config.yaml
n_layer: 10
d_model: 576
n_head: 9
n_kv_head: 9
head_dim: 64
d_mlp: 2304
vocab_size: 36122
activation: "squared_relu"
norm: "layernorm"
norm_place: "pre"
norm_eps: 1e-05
positions: "rope"
rope_base: 10000.0
rope_fraction: 0.5
qk_norm: false
attn_scale: 0.125
bias: "none"
tie_embeddings: true
parallel_block: false
init: "uniform"
init_std_qkv: 0.029
init_std_o: 0.036
init_std_up: 0.0415
init_std_down: 0.0415
optimizer: "soap_variant"
lr: 0.0147
weight_decay: 0.0
lr_head: 0.00621
grad_clip: 1.0
warmup_steps: 200
schedule: "wsd"
decay_fraction: 1.0
decay_shape: "linear"
final_lr_fraction: 0.1
batch_tokens: 262144
seq_len: 512
doc_mask: false
train_tokens: 941600000
steps: 3592
dataset: "wikipedia_en"
Each number is 128 + 24 x the weight over its row's rms, rounded and kept within 0 to 255. Layers, rows and columns count from 0. Numbers have three digits each. The size before them is the row's rms in percent of the matrix's.

# o: layer 7 attention output (transposed), 576x576, rms 0.036, rows 335-381, columns 0-143
# v: layer 7 attention value, 576x576, rms 0.0346, rows 336-382, columns 0-143
o335 100:080138118116125142135127147164193145127150140107105136153131135133116119152120104119144134158130143113122114141123119129128083139157122176131123083120165127137106147154053131178104116084146122116131121133125134130153140106126125090112095150099134120137115119137113099104139147116118117156101115098139084103127090107143111139140092096107105137128112095133147138148114094126127120129088098122153160142140105156113140150163114142142162
v336 100:146126144151118157145155198095162152108140113154121125159079159127131092186131133118145146159111123124131091122074102139157122165141155117138139147116148135132097118117134100122146104121131107156120108142085100151115118129071133135144113100117116150147085128134109143143100151105093126125122127116095146146147075071162088157108126144085118159099114133134115114101102118145114138080129096088138134111096094107144097149124130112116120
o336 100:136144138128166103131163091121136185142142129138090160156132111149145122173125118122156167142124162151125090147126091108152137139120136150127141138103122164143164115145154109137116125124125131111130123106103134148097137119106140124134118064095124117166113139142136132126124123177104132147131129136113115141142112132134109130114117152077104097136139149180099123147105114180131169155134127106101127117106089117098151132122086147152143
v337 099:129140174151125173122155126114153167110151146162086164150137117142134113102116173105126118087180127083161161142123116160155145156119134104118100126140097146137125115069085107097118150142141116121205137089118135155122116105128117153119165137128119106156116156149119136130177126100123182137126138113117147166107148094129125119142111156112094126130144157136146121119102103134177093104149109138098115171088149135113119148108134125128151
o337 101:144139156159143166147149124129174140153083159185185128188121095153093125117050133137164102085123128129166155177131123117140130123131151109174132121132136093151137106099105111172116132121159129098199159108126106109108145085133123117142164097076130097119132125117132121113150126068147166137148126098133149138106141120122085133170107141111099154160121156094120130157162092114140156139165090116085151146102121072109151164078142124129137
v338 109:161148101124108114147123191166147139177145164139095162104096155164121149126074133149130114125110132149115150147098134171092173135149128097105111126102130108127164104094122136143141107115148130132107125167134143133144109167139132125171174135109120095183125141107131082164114127089158108123156134115143130177137090138125131086189125108116138157133113126154144113150090157187147109133206158126105122120124129128103134144121140096142126
o338 105:137165111125108124127123141158118132133156142150108142121137092178141126131092125081153139140137137104161130184147094147126132137121137094122177123121193086100178111147105135127136116105133145148140133169107130135131122118131131148164135144124153094143133127141147106173142137137162141100124147121098130153166106134112145132134155116125091154144101127128149120142085131158133099132151145124135108163162123157105111118134076109128127
v339 103:102118124118161149113125137181072151188114094093145111113140123130184126117094152187100114143094139133139125119111087130158122106166101129122113167190109093112144108082094112109145122137138174133135131127128138129175115155133142144112116109127136111130158166148175113122129150131148088093121165087113093149087080143097144125137116107129097145115189105105101130126071142098123112130112166104107119137141101152073127134140114168114149
o339 102:126126116107127140142118155142117154154108064115141132127107158183169146062115147118122100112134115148149116103103137103152136164128162126142109140164114145083172121110165125138107154149173119124114132145095124152143157147132120192109116144145112156147129164138110106115168181124144103108143136082142111096124166108111115140139124135146111134116167120113132150147076137102146117121081142168137107147093142124130109104169087120106134
v340 103:178121164188081135094135113126129161109107169097170116121121183091124122108156138151110131084118105142147125096171090159105099149113120109154178144093157101092132154121121142090119147100141093137103117161125088124128111144081111158098177158147153152099159129141158128115120118138062125115091073103098153129091126109098081152136095115124140115133118104088133153126131136134166128107167094095143132105154134131133113137156178158070155
o340 100:163098123141135138111124119143130145115156147142161153132111135079131069151106097165132132123126120176174124087111141115139129159180102137170135106128149103101155138130141134114125147103125100093107101130143124107122152144159145177078144125100147151130149139120156124116137113168081147192108093109100135165108084112124098148107110147105139141129111129122095135161113142146112138103153085135119141143134117144142110095138176112122144
v341 099:144185131093148147131127140182125146099131095220108108147151062135112136138159137107118127128133139105129122143141149134117126145099161093099156094156115127127070109161210144177115130143108117101133163124134116115137116124133120101089123146137125122152145124102120168148097173140137115107150169150098173136137138145068129140163155151135093136162090109105145133144108115141137104134123094132130105152159111140127128117135123087131097
o341 095:151163116104138143126115148110113154097133135190130125141146092122132135110137153095102115150113112116102072079149138113154132156115104103126189107135105142109086069179168101171112131128136156116117148147164085127055116129124133079122126120133156107119148121115111124141126147123161137124118140131138153116152179092118145125124147171139094123182105147116125122139116139102118106108135123179145129107124157131069117166091124117128143
v342 100:141102098120167089128107124107190198131146134127121161130140132126188152133120132108154119110114124109133128131106125179133111157088138123116102102122142117103147116139100120108111135149110105151144098125119174122113121101114164133151113118144153155173129153135155136147141128097131123108126170134110100089148100149159125107085136112086150128111125167130158162153126101093122129156137131158098163093126084125139137149137121135153136
o342 099:091135132173171094130169111088140155133161153116107163122146128120175118131107145119136140146115115148147086121118087156149143147116130104119138109124155160080116095111109134077091141127143078129109118141158158106124102117080118101119130130111126169192115145137134139112153162081085148102110180144083122091098119136172134113110139099116106151092123107101155169130088111127153061122131144127118115096160145102165123142101090099158153
v343 095:135094141147090133133118112151124119154148149154090113169099127087152112172156117112067127119144099130100121146105175172117120133090138200087094098157110154104127128132162181167122143143157144111134138139165102104160129140109135117147132143119107151151164130106133152145091119143110111126158154111097113120139136147113151116127090147140153133096147139108098103137103158107128148135158128102165149139157154133126122157092127083138127
o343 098:170091136115119101108126164142095131136125147123169151123107096089106101140140102131160146107119166151098115148114110121129144150120143205089077142130172116122118122198146144191162098146122160138128151105172103150108123125143138144094130105156138153142125171098139117090111128142112093155123193096159171111113095133141161118142120136123100115147115124111128129149142118107128117136142108109128119139130152144137135090119159070125110
v344 097:066146136107113119165164136120148136161143136144174166158137119143100126111089129095107176133130156140144155085087137121138093116168084132110136109135110101137145119142117147113164137144115147147166144128096134164194112164118118140144125150101112125154109156164147137096148109134155159139105149105120112113121167104119110093102147136164140153112136167145133146131122169145142178098141139163105138116150133142110105117112112159146107
o344 097:085148093153107118130150119162116092102098129124153126101151176162137134097095112059133150114067113103100140092146139156149097128123130147099130118173164174119145151120117133125153139120142120149184111130134122101136136144074144100159134107084105122139131134184116155111158127137139133127115147104166116131113107123106101153134192105172138167134138134077153135112129137176156128117135126157126103146093144113114117142136143130142160
v345 105:106094134138113135154099152122120116155120133168118165165132136122153113100170139067103126122135116130129072174123142130124102081139122146155086162187166128132117124143158130137141148140147106114108087141166133127118147137121147109115109100154130118128164083124131163162118153117119080112095110112071086141134167148107147155135111158152178117133121105125140114107130127136110136133141185096113055149139143108118125150139090099147119
o345 104:095145144098119136140137097093113154165141129139148129142167179149156072106140137098111120136130115139147134135195154095140129135133153120123119139152176153108117128120159116149151125128118102116120100120172169163099149128152137139108110103137138110104167122111126160125138123159110110119157123091151125120133136116093164140080133104114136099123129092130115101107163131117131149137128167159126096150143146143119112178146139119166139
v346 109:128106121125153147163117139178159170124160137105115141134155131087090104091111144115140098097117142147137107108161135120115118125144119104131121061173143069132118132134107117136150135157121161106142133145140135172144144143133162139122108146111099137153180123122129152116162123079140132135113159142161105094143102093127129161115130119140143092146184116123101171112120168119130194144131107138081180123134146148103106086111107141128110
o346 108:100112103153134137120142114145128194122106145153120125119159164083091096086110148106118106112083123176116100098117136082128133066143135106122129098136128108155143121124106105164177153109122158095136119125125123146155113121122147094104126164132113098179115095153117117135159124080132126127121149108145138108127120126171142141095146132158125119095115129117141140113154101093116172127121156129155161123112141129107136120110115158136115
v347 101:127112144157109120121111129105106083093165159163163123114153162102139125105103145191119111132128118147126172157110146116078081130098145090157099119144122159100149108102129122103168141131078138143148147121140107100167122152136121137101111139113133165110156183142121124147130135105097108114170125095147163107162066087045110136149143157137143150140133131134141123120103121146137132162142154155101111133119103148113126102117140088149114
o347 104:126145137115079152137146127098097124126125146147184097133147110095109089119138160171121091115165129149118131088145120107091147092117127095156102171119138151124132094126119124173165093126150131129138142150121124185159113139109111127133088131096145162109162141137149132149147128120115113080097140152179118123115083106053111137109129140150166129165100114136200092135179125096136104105092141144111123129114134146120120146148157173172150
v348 102:105100131106133068113123139090126139119154173144133142120138147102138127135132124162136134146104161105110125137146083158130125146117141170146132130141116158101129121068137105131118137089135118139176145138138144091110166126124149115134115162109134161170117091142130138071115151116150113137122124126173106103123102140118127149165133120108132129110122121161130180172102137137090151138131106132135126154148116110153140111098139116127142
o348 098:127085119143113095122100152098176131092178130150166125128122122123105103181143125119139117125164121130128088114095137106152135136128100149113151134142127126104137090098137109159148143117116111091146132112144130153136121178077141123128105170088116120134122103122102115107116112164102211134137076143184131058118121147108122131112137109066154128188135152169145106163097121135110123113165120088069126143138115121156079119099124158100110
v349 096:139137101137136160116144173160157119100123126104145145146124149145118114141135120140089150125140091083094161086144129140179161144083102151135085118162126113147136143121132167156156182125166160143147132119153082117160123140149107131085087135163152133102119144144097107131116094183146182087190122151140095152153140146123142117107107108167141093143143099133149111135121113105155125134125115117137121109134138139104142132085121142109129
o349 095:117131128112138141160151143153145099153119153084118083132120137108104093081102118140128131172122131109129151149140139140139102174128095171080100101112109132145109122090099102170183189138138135110156069097108119177174156130168116132138092152167143095161121167095097081096099104181122120125128115119146098119153098142171164111127156145126178105129113153153191120118148116118118121157125150118090123158140124133090121151128135102123114
v350 102:092114145098125106090170125146059096148104126132133120145137123143137099073139132149114108126100134122166159101125120128133142175117119120118123155135126107102164121174102160110098126152114153103167119111112092110107110144118114138101123134088135110129114145137141101140174157114143108122134119130111106104115123109105135155135099142134127160140146115066101143101152156116150105157131128126116136147141093138116123122171125112147167
o350 100:091077084096103104114138101118132102122110088141135144152117129137099114109101137126127119110146110075153130122179158139147122176114081165138110120160120094139175106172120136125116166115145125147138172120129140098138126126107152130136138117128151073118103170139133115135117147134137146117094097121132089103048123069113102139146083136143135133172123127090114170106119145133156136155105111124145143151099143116128110113161114115140185
v351 102:131127137107134153176150140146126112152130124151169143127093112186135125086127119128145101089096156112144143151118073148144130158141143117106135098108142092118124126119111123161170114142136119156175119093131129147160147130134158147104140118074146088131126096142164126115106124136127119161119113128115117130158118133103115158152115120113106147120104107158104090156088115090112116105123086083145104145131158119097106113129129131070122
o351 100:130143146121111138138169139168091098114142154161111132134155102188150131057153113112117143132091139145138128120080124152132111138126158122128111105130073115137153141115129120160127117133149108157135148129094102157175147155123129167148134139065091108114138085083124135132113080168105121148149113110143128176133158129144066126140061131129109174093146106163113144119096088104125125131112141068169133181121103122072112175109135130132098
v352 098:121099127163156118120156099165125147171158098081092123163184133163120168143087092120091087139112094133090121140132147125122107138132106153119126124097130133144148126131112173144128119145148142150124158125164144142156143182153168097130111117143126131139087104134137138127113163123090110090134115142102123161104132103112141069141155138135108127169135137102150100141136133139119105142138095138127152127089106125149123167129110111137085
o352 100:125122109143082133108146108154107114148151137124064104160176162095122120156196124132144117171118146140100148143140120159123125160125106148077095138127207141152144140145145098153114118137163125150153112084163139114123086130176137111141142127135114118112104104136130124106116147174103126102128148142167119140102112132104130114172161167130117138153124133111149177098112104093153101130126090149098137104099172108127150134141123123137110
v353 097:158151180159112111127113110081141098128153118147130099159163116115124164083169122118137122082122111133089142120132125139157087137140192119139151154161102159113175135148104147103129143066111086081153152115166180129113139138109123114099137136096131105121111153136114102128140112139095110132134118112121116112110136099111096115177120120165125144124116119122093127122149139146172127101114119170123092132148152127142148159151128112132146
o353 096:163146148184133128125135091126136091112086110114166104130112140122108137136147098116116122119118150125119117146126159149169129102130108121126146159090123121152149154114128150148138154146140128123130124127168114135111091094143087127098151108134123114136113126128153132133127099133134155105148126119179132125099158118132137103187091110174094156150115109151093123135134177131157109111118100142138104118145140099099150118173137066124088
v354 107:143097124118155136158079144182133157159157134162131118092136134136112102104122140156095123101107146143140143145119112143185137140103126070118089102169124117110117157097122096135107142109158128130124120088147118140119148100121133095122094142129135148127152106124143118123111143134175143121106100108136101133140130113103125108168096140116144139129118150130127141157140135132128098156133127132113113094115088078125100127146108114114185
o354 106:128116134113110120108080133160146118158152123162152168119152118141139116120084083105112100096106160113160139168127121136194190130126153095125110111131095124116165141143137159132148098140164121128149098130142132147097109123127147080074113138153122129135129106137152139129110129129137160120108123121165102130143164097161108138171142116090119183120139166127170142134097111128095173145114128148142145139144118112110152136107103109091118
v355 106:139113137114102139138137131139105186155130135148112176131145128098155148136113112139135145071133135116153160133145160131139082087103106092087158106142095136126140153127125101145129116127134126137117091093129107083120153082159129145133115137163145162151149116118138143098132168129074133104121098144120114131159156140138126146145145150108114144094156140101132086166138123155127194105157131121145139122172144102168141080092098143164174
o355 107:111109154121146110186144153122107178147129141166149135092152151146131169119171161151168157122094161126129127113084123100105118066119108136092095079107141147142122135127141135140133143124153120132125140124119144112126147083145128138127130165167087135160116107144141102109151137154134143116127093118090110150163158147111100116121140143076134081108142181118157107147102149098133144142157146118171137068148111159148164117109115118107143
v356 093:129121131166143124101128130086148169119135109156159160134099127107183167146129113128118140120124120108126149135108140103125137101172111112117167061153095115124152118097105139121118124148121097155139127159175105109112154128096166136135173154130148123130133121115133141122111092135173165123111134131145164140118143095118125144104135104098099135114113112123129131108158122178136114143143128123108162130132117124113117145133102131096174
o356 092:167121126173120126119126135145149105124152094152118135133125155117162126094127108122150191119134120152127136156102098123131125137149152145110161132109145112121148153123114103119082126144104098180108105109130123163098139106142173147123143129075124150129156118118085154128111129143077139154155097155154155156148128157099117118154131140138097155167094157135080141130130128162126137141101139115099168106145110097141092148134129111124112
v357 101:129112099114140137156143140111116144116093131100082123095142153154101186113136133125104125155142104116140127133097152089101112127144135104067136113106099143134116149163110129096101166084180108154124159168127126125116096146153129112112174177159142120139121121092112148105132159080133109097136137093078148172137123128149137119127110119117160137142081164134132122129138145103120104123162097172106121167100116105122149109143171135093121
o357 102:104128126121138145098130103077122129121102105131058155125119101179147156105182122131112137142071113160128114139095128134118148124116103099104118153118100130159151153126100156141111126136116110113159125175089156135104107132145102142126127119128144158141119154130107108114128172114110125148172121148114099154115129129110154065134121115125137126122123129137090111127144142107141110144136099152130172126119151126124109150117167088143103
v358 098:112123103103143121124136147113152113156084157161165176100144121090077109156123125114152121092137143106152132133128137105109116122134154111096183112148157127143124121096150177145106090130089143105131112116165138113145121123139121131142128152122144114141102117158116111160111175093102122139171146153114161142120094133138130142127130133119141066157137132113093106112135134132138120141139144163060117112131142139136097110112141080121092
o358 097:129142140139113149155123119106132168086112130172172118134137128150120129120115126145179123160146052127147138141131119123125129115160192131127165098139133160162134113128154132139139078126121129123154160135120115137099117069138102142102141146174144108120107114121125152128153125135104147159147161130127095106167164114131153104156162131143108094160138156089115076113166133201159154144146111187093135143095105108141105095119144131152115
v359 101:099087144130162097123108135131141094130151161155115175111116114094168128175110128111170092140122130100121104134152093081127146162121121137132086146152153138140094096143119139132127160146098126136163136109119133119129119125116158131120087103155147147107101134118139106110140148136168125139031114168164151122106162115109109110120078127137159149164113113132140174178106082176094093103130150096099123087143116153109155106134151132164112
o359 098:097110167109100132131193142074166122162144150167128167131137115128169117173134122139149104081086124125131109104165130094136122150099109092176093163154104100128079106142166128155100104125112118140146167151117056138102148131099150143152136097154139119065113146110129132142158152126160118138169101211161094151144146136140165164110150115126143182130119119156153140143101115130107154128143121164121125154152139144129145121117156156153161
v360 103:149182139102124090130117156110145136104126137122149121126140181191109115092134130113143130135148127123161162144126111123114137099107092129132198131102161152138109112136153099173107116111143144101113139129103144183121132121097154125087151126144095126100133120145120160150126133119136124139133155120089132143101138115114130165137122104094152104163142137116129130101115131156115084138108137094116100104128159109125068115150143118178105
o360 104:117149148135086157124130107136140142120137170163142112128120177114107104102089145137130163156133111155158167123158119136079121098136076156150192107156146149141132140135127151134114123123090091093130145151109143159150145118133126129114102131124122129144173095122133129186144120113142084139104118154126120130136138094117125140134142154116118167150167157123122141127121107154090137108141183170163130126158142137119088134115153150107119
v361 107:123150151129124097117154116146120095121135107136124054137121118084104124051116133157129134146111125101134119121127081145138135128143100112090177108109121149076120145160118100127158121137131099146093130103139138111132121149150138106135094129149117142114127137136162141096114135136117116139178112152166135174144139093145135089135164115153138146073165109151131098100155136104138126072120131091106128120175171138156160116101126131146104
o361 102:141131091142149070124127124143159109105149093141089101140106091124070128078102126167153087145121162137119097128091138151092144088164132137088133156089128116081100111146156143165142138126085094157146140126126160095128148158104121113171072119139073092161132149114098130096117128135147112156129123119131116177077149121100121104106127146119117144110151118120068122098153117081122155107092118108116107070093161151138133111098122162137093
v362 101:151090090133122176126137122089136119107092100093122147130086128115114167104113082125128124120117134139145059071106140103152151125128123153100124130160106131155097176120113150127136158143112158179141161102112093164124103108131171162144091152100150118128141156124135125136167162139090126104110084104158118143127138161146150140121165135119166095108132160103153133139116116128132143099115137142125134164140115090170160094103165149129115
o362 102:077149090168128167118134107094122124108131148101089149099107168133153190101126106135115140083099169130131105120120138100114139173172140126146088130118088122107099160120173128133137157140134124149138169121134121166110126115139141146122102161128114165128105160119124098117131134134125102131132150126142135109151122128175130145119114116161135129102132149120129123109121139119163129117144114183111144138137129102134141128114149129155139
v363 097:101075131131130142136116139161130155113138110125100114117095120111109135138121134141121123161122177173079132118093129145133087120148153169159157118123136126180113117104149125165143151144181114121133159145093099191110149138163155125133089134104116093064109135101130106159135170109130133137128116106128131142129134129121121141139089102115120132141170171157125127136158097195134119125133132144145120133118114182111136150120155166135110
o363 098:132104099160126154123103098113080112116137083114124113092128161113137131125131129123145085146105130124108088161118170133135112121101170131146125142136129090156132128095121149127154186149113136130116133146095103165130142111155120166103127080096158125118131140107125146107129144124128127114137087115144108179140096140147127125152135096102130139170151141152108137116124090161116121122145117148140158135133187153114130126129140161142086
v364 097:122113114138127119118112143101148129126148100115143128085148109116118131100101065166114174123130153115159135158126157077108139107083125136132126100158134113141157150135088126108148097160120120124145122111134106117101136158126131122106103120091117175117140092136103123090155137127134148096137118093125096160154115126088145143131088119128109117151143155152120104168151141122153165145151110118148115154114179148126134131129130096143153
o364 097:114105150117101111067136147112107106121118131136140117082119132107124129095105111095155136118143162130132170158134110095123146142141122111110143125145116126125137109094133110136111114140185137122143132123136161112114104131091119133111192141063117166131124137079147113116146129130108145067149117160147120120099154146110158139125097184130149145169136119183095139133106138107133129111129107130156147166177155164127138128142100120087158
v365 098:180154109136154129125094140089119163142122146122152138137140143123141121114186126114131138129137112117127142157119123173120170151182140094136153105117157121097144149133157146109118131127117105122092082118134181160169111156191148135129126143140120131120152101100130101155142106127101140116130138096108158155109165140139091102084140116116115096137105143082122134145155169130131185130113143123150168134114138130169141135109135099163106
o365 099:141157118129117151166110125128111116106093094139134145144107152116118192116139179123124129142163121108109087142105123182166150122172114149126140122126115103101135158109135113085140131140130097126129110128189186116110112108164126139135134085151125134151131124178149137183123134097115125098099068077100162130114191154144153075125103134149111132123107066098109166120148155119138119106126144087152121111128134112117121137102089130143119
v366 097:070124121109133116156141178159131156165101119106104140110139134173178147136163130112147145148120155137151115157119123125122162126149078099095104171087123150121151087141128082136128124135093106125108115137113133081137146161148133130119144129103123146121160144142150075121104139112148136080150122128153157138096165114139099130124126123130133099117126128116138122115142122086129108170171168101109109118082078102132115146141107116166095
o366 097:090135118132104147132120098180115128132088138120113160114182133158133120131107103157132135089083123100163113160144087108097126113174107137085120109125169148090134123100115116145115148127109157109108081152121101100141128086165134103112107111114103097091157119140131124109144162152120121118163121146137158158128132117177067120088127137142110165069128101154176123120117121149096143124148125149100124135107093116186088108125092131110110
v367 109:126156143103165098124131086150148173117070145086103165129166127105154112121104165092151155114097100075133130131114165093077139161114120165135144157142095096106125128164154130129107082141168102113134140101151123104108099124149124088139137140099155187086113085111126159102121152135126122142101134123114132103143103141186166162109118140143139144135170153130106113159160144118149147167082117121123135135094148169098153107147147112131133
o367 107:145143141166166151135129108116101150130101144074099132127137157152129125146114155104116122100106083161118119163080126131111094116121136137116161183125114111124121115124130126120094121143114126113121118137161092092134126130133113135106138151145134158092089096139082120103116141134132111125189128117142126123086145073173179154118153136149124156145136132099091150144115173167129123129093164130118133107113123117115150115155153141145160
v368 103:146128133112094121124125101113127131154124098134149114121135137112106185133083146136142148054094121156177140104127138120089132114106181108146069110107086152111145134130143102122133120137117128124090133161103148137126155113099140093151123155112180094117114124124066109131115145131046153129118157120143185162174132133107129128136127131116110138137100118139148147097137141124113134144130111159106126065124107151172127138133103132106137
o368 102:151098143106090136113121114126135172101092134152151130133136079114112171151098121144118153119121114128141143123139182100123153125122146108162078155099097159106146141104148125114143123130120125149131120118108159123109116143136154100125141130117164170158139109088120127096087146124107139134169149113106134147150119085097136149161118100150102107134150088110119150121095155170107128103155116148144130105106130144142137116140089111080099
v369 097:128123115135073148135122139114141123113093163130137128118139134117095078145103148074111144143112099142152150146108139154120143170101130147151149109126096156147184082144120187160128176136147126107132145134138095167092129099100152126114188131105123147138092089106169145144116144121115117113164151125130145067154093117125123109149136148170119128148129135141122102147115135166157086138112128136152120109127154134133149143137110102138145
o369 095:145149079171145143076121145133140146182104150163158137158142117144120095161136177132157109120130082107115153180134175127118122155050152141136130125089145155159135105152163157123149122138126125117091152113130127150133137080126117167148150144094104101147128110103138169109101115163068145143156128148093128143189126111183105112108157122138107074142157115163109119095098141135177136106143141118123141077125115095099142144117132127130139
v370 108:128136128151086171128118110098148117134144100192108128162152147135087141156080114126095112129095108147149147119144155143165144139086153109168118133126097098079110133143161139113161122156132158128149111122122137140143150068149117102081137137133144097161126149138114150118136150101114141120115132116153158119102101113110142147126109106117138133135110122113080153144128113144139068098159094158120148129113127111100136107135096119136133
o370 104:161118097113068137132152109095132156127127146156150157128135124111086094142137119092113107154111098101124166143157169141094128123119166134125107136142131089133118131116136136123163130138125131155169117125149124137095134142132115071111153126118167081120155153111130094144143146109152158099151096133149112125147118117096108136115175106120159120143119140106096155146142124159110101142152129151108162134118112113097104160110092097085147
v371 101:128101121103093121141117091139148145139151114073136147158056138112122176179165162136090159158110172123144096127126115114154071141120138135190114114143119173079183160115129174126153088144149104131127120145119121142123082127154133121118150125172142111117105097127123151119123132132139098157125121121127082105139160129129139104099105160105153099117104167114152111137138127121108153089133136152145075124104134144091086096139114135125125
o371 100:157106117123132106150119111143123152108153091104135137125105125118146164130146151202129158157106155146146108116099169112157121181123172124124145128207134127097162159130157142179155140148138117159177126116120118124097120138138108116135103135156147130104155132089125156129117152146123103146128140099114127091148154102127176089114150124113157117149109162154081135114110111127099144118101106109135117120149104158124067122167153127144149
v372 099:094134113117138137116142137184141167133085140085142114094130129177123121106135109131110172115128095139128140144048126122132141140114140050146160138133143099135110131139144122118128081139140110130159122105099134164111133093095116105122115130113132180115175143145117143122140075101103098080090150135128144117119150134177147128139163114166122135079121107108155140119150129166120092115103152124120169099154138106117120104145120127137132
o372 096:182134079148141126084150102138148121166071139115153120075101113172123134120120112112137145109142089132162150162068153092129176134061148077109127120104129147132092122092140174073084087132127126138126116120135133134108145116135089101135144112112173158114131135145144154103090113110100120090105111147111140152108115111153164130154166136171079119121136110087114087133159121162125128085086104141126157126120113107096115144147121131124106
v373 099:106134116179150135139105071130114122152120118122078126107159138114120140149092136123106153068112168121104122114158118109132113161117062124122134133164139148149111107141115155117098118158113105140158122166143128108103104138125122128119073139127153126153125167142102106153093086134146120108110146116110112120165140105103126119131141122132119123102160157131146135159104108140134126102103130153095108129122117156178141119119108153129135
o373 098:109146165132163135150057125102118134127101120128055123115172094146121115137123111111127154101135156094100145106177135133126119150133113143126132139128131148128170155130152130129097131124110128109145123136176147110109133090099164151156131119139122152158159119148148135132109131102144147127150173121171118125099139119147108128146138122132113157137117114091120148148125125130122138142103165183087080173135117129141123129148105096117141
v374 099:146131092162103131147107120079113131143104107135155097118119111134115165101127135113139147137130151136136123119083107098164177125127136089124134091121191136128095080097154161106108159137111116110116158124067136142131139091118145124114121117097126132097139152118134118132132155123090137156158107130145117086116123128155126121084108087111150141098122125137141140123120144118086151144088100115126130106158178137122124118172093104180130
o374 098:112136125132111125083128117137131105113092122093130151091098109129099122129133138102124121156157142139128130132142128117145162125109108095153122107156160120086144123129158077151162129111150113085148138145118138154115128126118112125120109115121170152128094130152150102126146098149102195128115116090109116113089125126103104138064110083100126120089125139157128121126101147144147153125099124135115089131124171099125141140148099131178142
v375 103:110142115146121122117119110143143144136116144132092121151157113160129106116143151095141103110100135102106134136154138141126122146088109085126121125092121106142176146093065147083114129135165116091158108151107123133122136108046128134150115144078130108132104098103095176113139126113123136099114152107068112120166101122087096118125103102176158129119163120126131181138121151127154129133108212135120129133142094161150134123151089125134130
o375 104:120106146115162089123138151114124089187088124132101131141118133111112097105110134105148126162082140147144148126134121153127104142100129049159155124116126078142155103133105107102149155137119144111107132167129147121093136130090146185190075120115135124176091150146161143149118146115144098121116118158125104129143137162078086153125150118180143138162141099118150140133153143143133146123165153137149087108136135118138151053148127134156140
v376 101:168140142138155125134080172144127129090152130167158119135177149132112133107079119134132116122138125109148098107132120088130168151103188087134156092141191116121097165141152149153173094099101113114133127121123135149142105099095110124119127137126100119136111151117120127095130099087125160113080140149108160134096111118149120105147123118132143151117115154140107084117130112142097147105158155113123148136153140122136177152101085141136138
o376 101:153129130186127141112114105136145130116190123115083164094086145128111098113094109097106147095100115155107106155116102129155165177127090115116139126127144108128107156139164118144124148137134138113142089170111132202113092157132135147126148144125098112172139126102125154127183120082112135139106149105106157135099129133119163079154153121148097107108115157162138111124138086141113103135111084111135146098125141140157122156101118133109103
v377 098:151159142134104162124153120190094138175159154120108133093101125094118107132115128117102116136139128095143156116152108133150148079141109122111136160136112101124123137111156116140113160102135134118111089165161156107105114156103116160144141134117149109129140099139110122125119124135116174152109109154094182137114152097160113115138088094105120175095127143179121143103092117166128158121119111129139145106088160096128133124135133137108160
o377 098:170117156132106130124128156174168103094145128131111110108131109094131139108113147100127148181092080142139135117165123119129139097129139115086147147146145094111141128129153141136151132126136146137135089144133157114120142122130131159138163126091164125091115129116126152143141148115066146130090126143126133139106105100150131126126136110114129143084116099153116140108160117193143114136089125117130150075093160126081137155137137121129110
v378 102:150163138115123134132173164095146143121133096133096088144175126118104074138122159146113116073102101109119115142112130129111126136113145135135136154118101112109139112100149115159155129121160159106110134101169123121141144120120140121088111111119116083096141118122122133146119137113127116141114129171146093151130145052084115133123112151140095125096124122122097113142118138071096097138103072117138134152190120157141120134114139161144090
o378 101:149107118114125149137130155088136143110137110136053143135133091159133092120097100131119139125130123127128119149119138138125174135084121079131125165097080103113162101131145090099125103109113084128115147134134069152169120139119132131109130113127126079128130120150111116110113116170183132141122127183142094122126121067102127165112106138136135148161133121140106132134129135131177144113114156117148166123106113129112119174099160183152144
v379 105:139100120139153153118105144136140137133127150084102136130159122135115128167162113181120116083103134144158134114156144158114134104092142098153131142124092100110152148102142137127115118138170103117106149180158118135159154125074122135113177137145110140064136137113131113148109101145151204135089130110120134137139082131141117169159117131104137154144156126131152131212112057103178132123161120107156147094161119122153147108085149155111143
o379 105:139097126128168111088115147141135163118152147105133126136120151087109130124119104166151108102128121142143088109098160151136152132111080122136138139164167100106140128098164131158143098135111133143153138111154117162142131106107119158138171133151100139131189128101117131157120120136111140122129118165122137111116142132137124153152153178115110125131141134102140118139175092136132115126126143088120145150163081124150120115089152162131137
v380 098:144131098118167150100088128129101134083139097169102159117115152116126181106118140131086157060115136136115144090088133144152138101133104135123114136096126103113121156186134147147146117114134129143111134123144119103138135109132147111141139118141114145129105126145145085150127142145134080152106119144128121137160110157100133119127123183146118112140119107092110121182119104136122137091176146161107085099089102157100150111110125143160145
o380 099:170169137086181144122123104163119155102137077204119158127137116157143157090119136144145119085081158109106064151137156138105132167085098148103148123126159105128091121124122113103146142145115132154134129161140150114107157102145129145146155103158121176129102108158123098160115127130121118136130108156156143135160144128124112137091144124145117092112147092135187159134116120114140141132182135154122131131101168142110148102119139132138155
v381 101:128178090107092159099166104138103110135121083145098134134127194098133154133146164120122147130134100147074132170151115101147183157163137125153143132120131175158149128140119118150136140183119132136151139095122129162085130155113133075145083139136160124121090109131140146117102098128107109179113155137185139133110090143175139138163107131106137131175144124115177144107102101133146145129141109143142150109133144101155137111117116177128131
o381 101:111147125074130132144163149123174149150151094110117147148061121112171136118125157109119156110107146146064132133155153138115132145138182117119121165115083155125110138131142137151101136147118114088146160114131112166131108142164113101145143175107121120148145126132138111108113166148148112127147118132130138152151129121126145124134164120115110138157104116137140164124118104167105104119168135138142148118132210074141127115150097127125148
v382 107:138112114138113129149115141166138115129109120092110113154119142148112116121129140096142137113113159117141142142147146084123121143121121142142134137180128141096116119130123141098088090090138110102124126099183097126152091147111117161141124159140109154145130121127109137123161122135182126144175123148169151092143137089119157125129138185115147092114117144150113108116132136137151115133126070142103118116157145113132135073101174149109157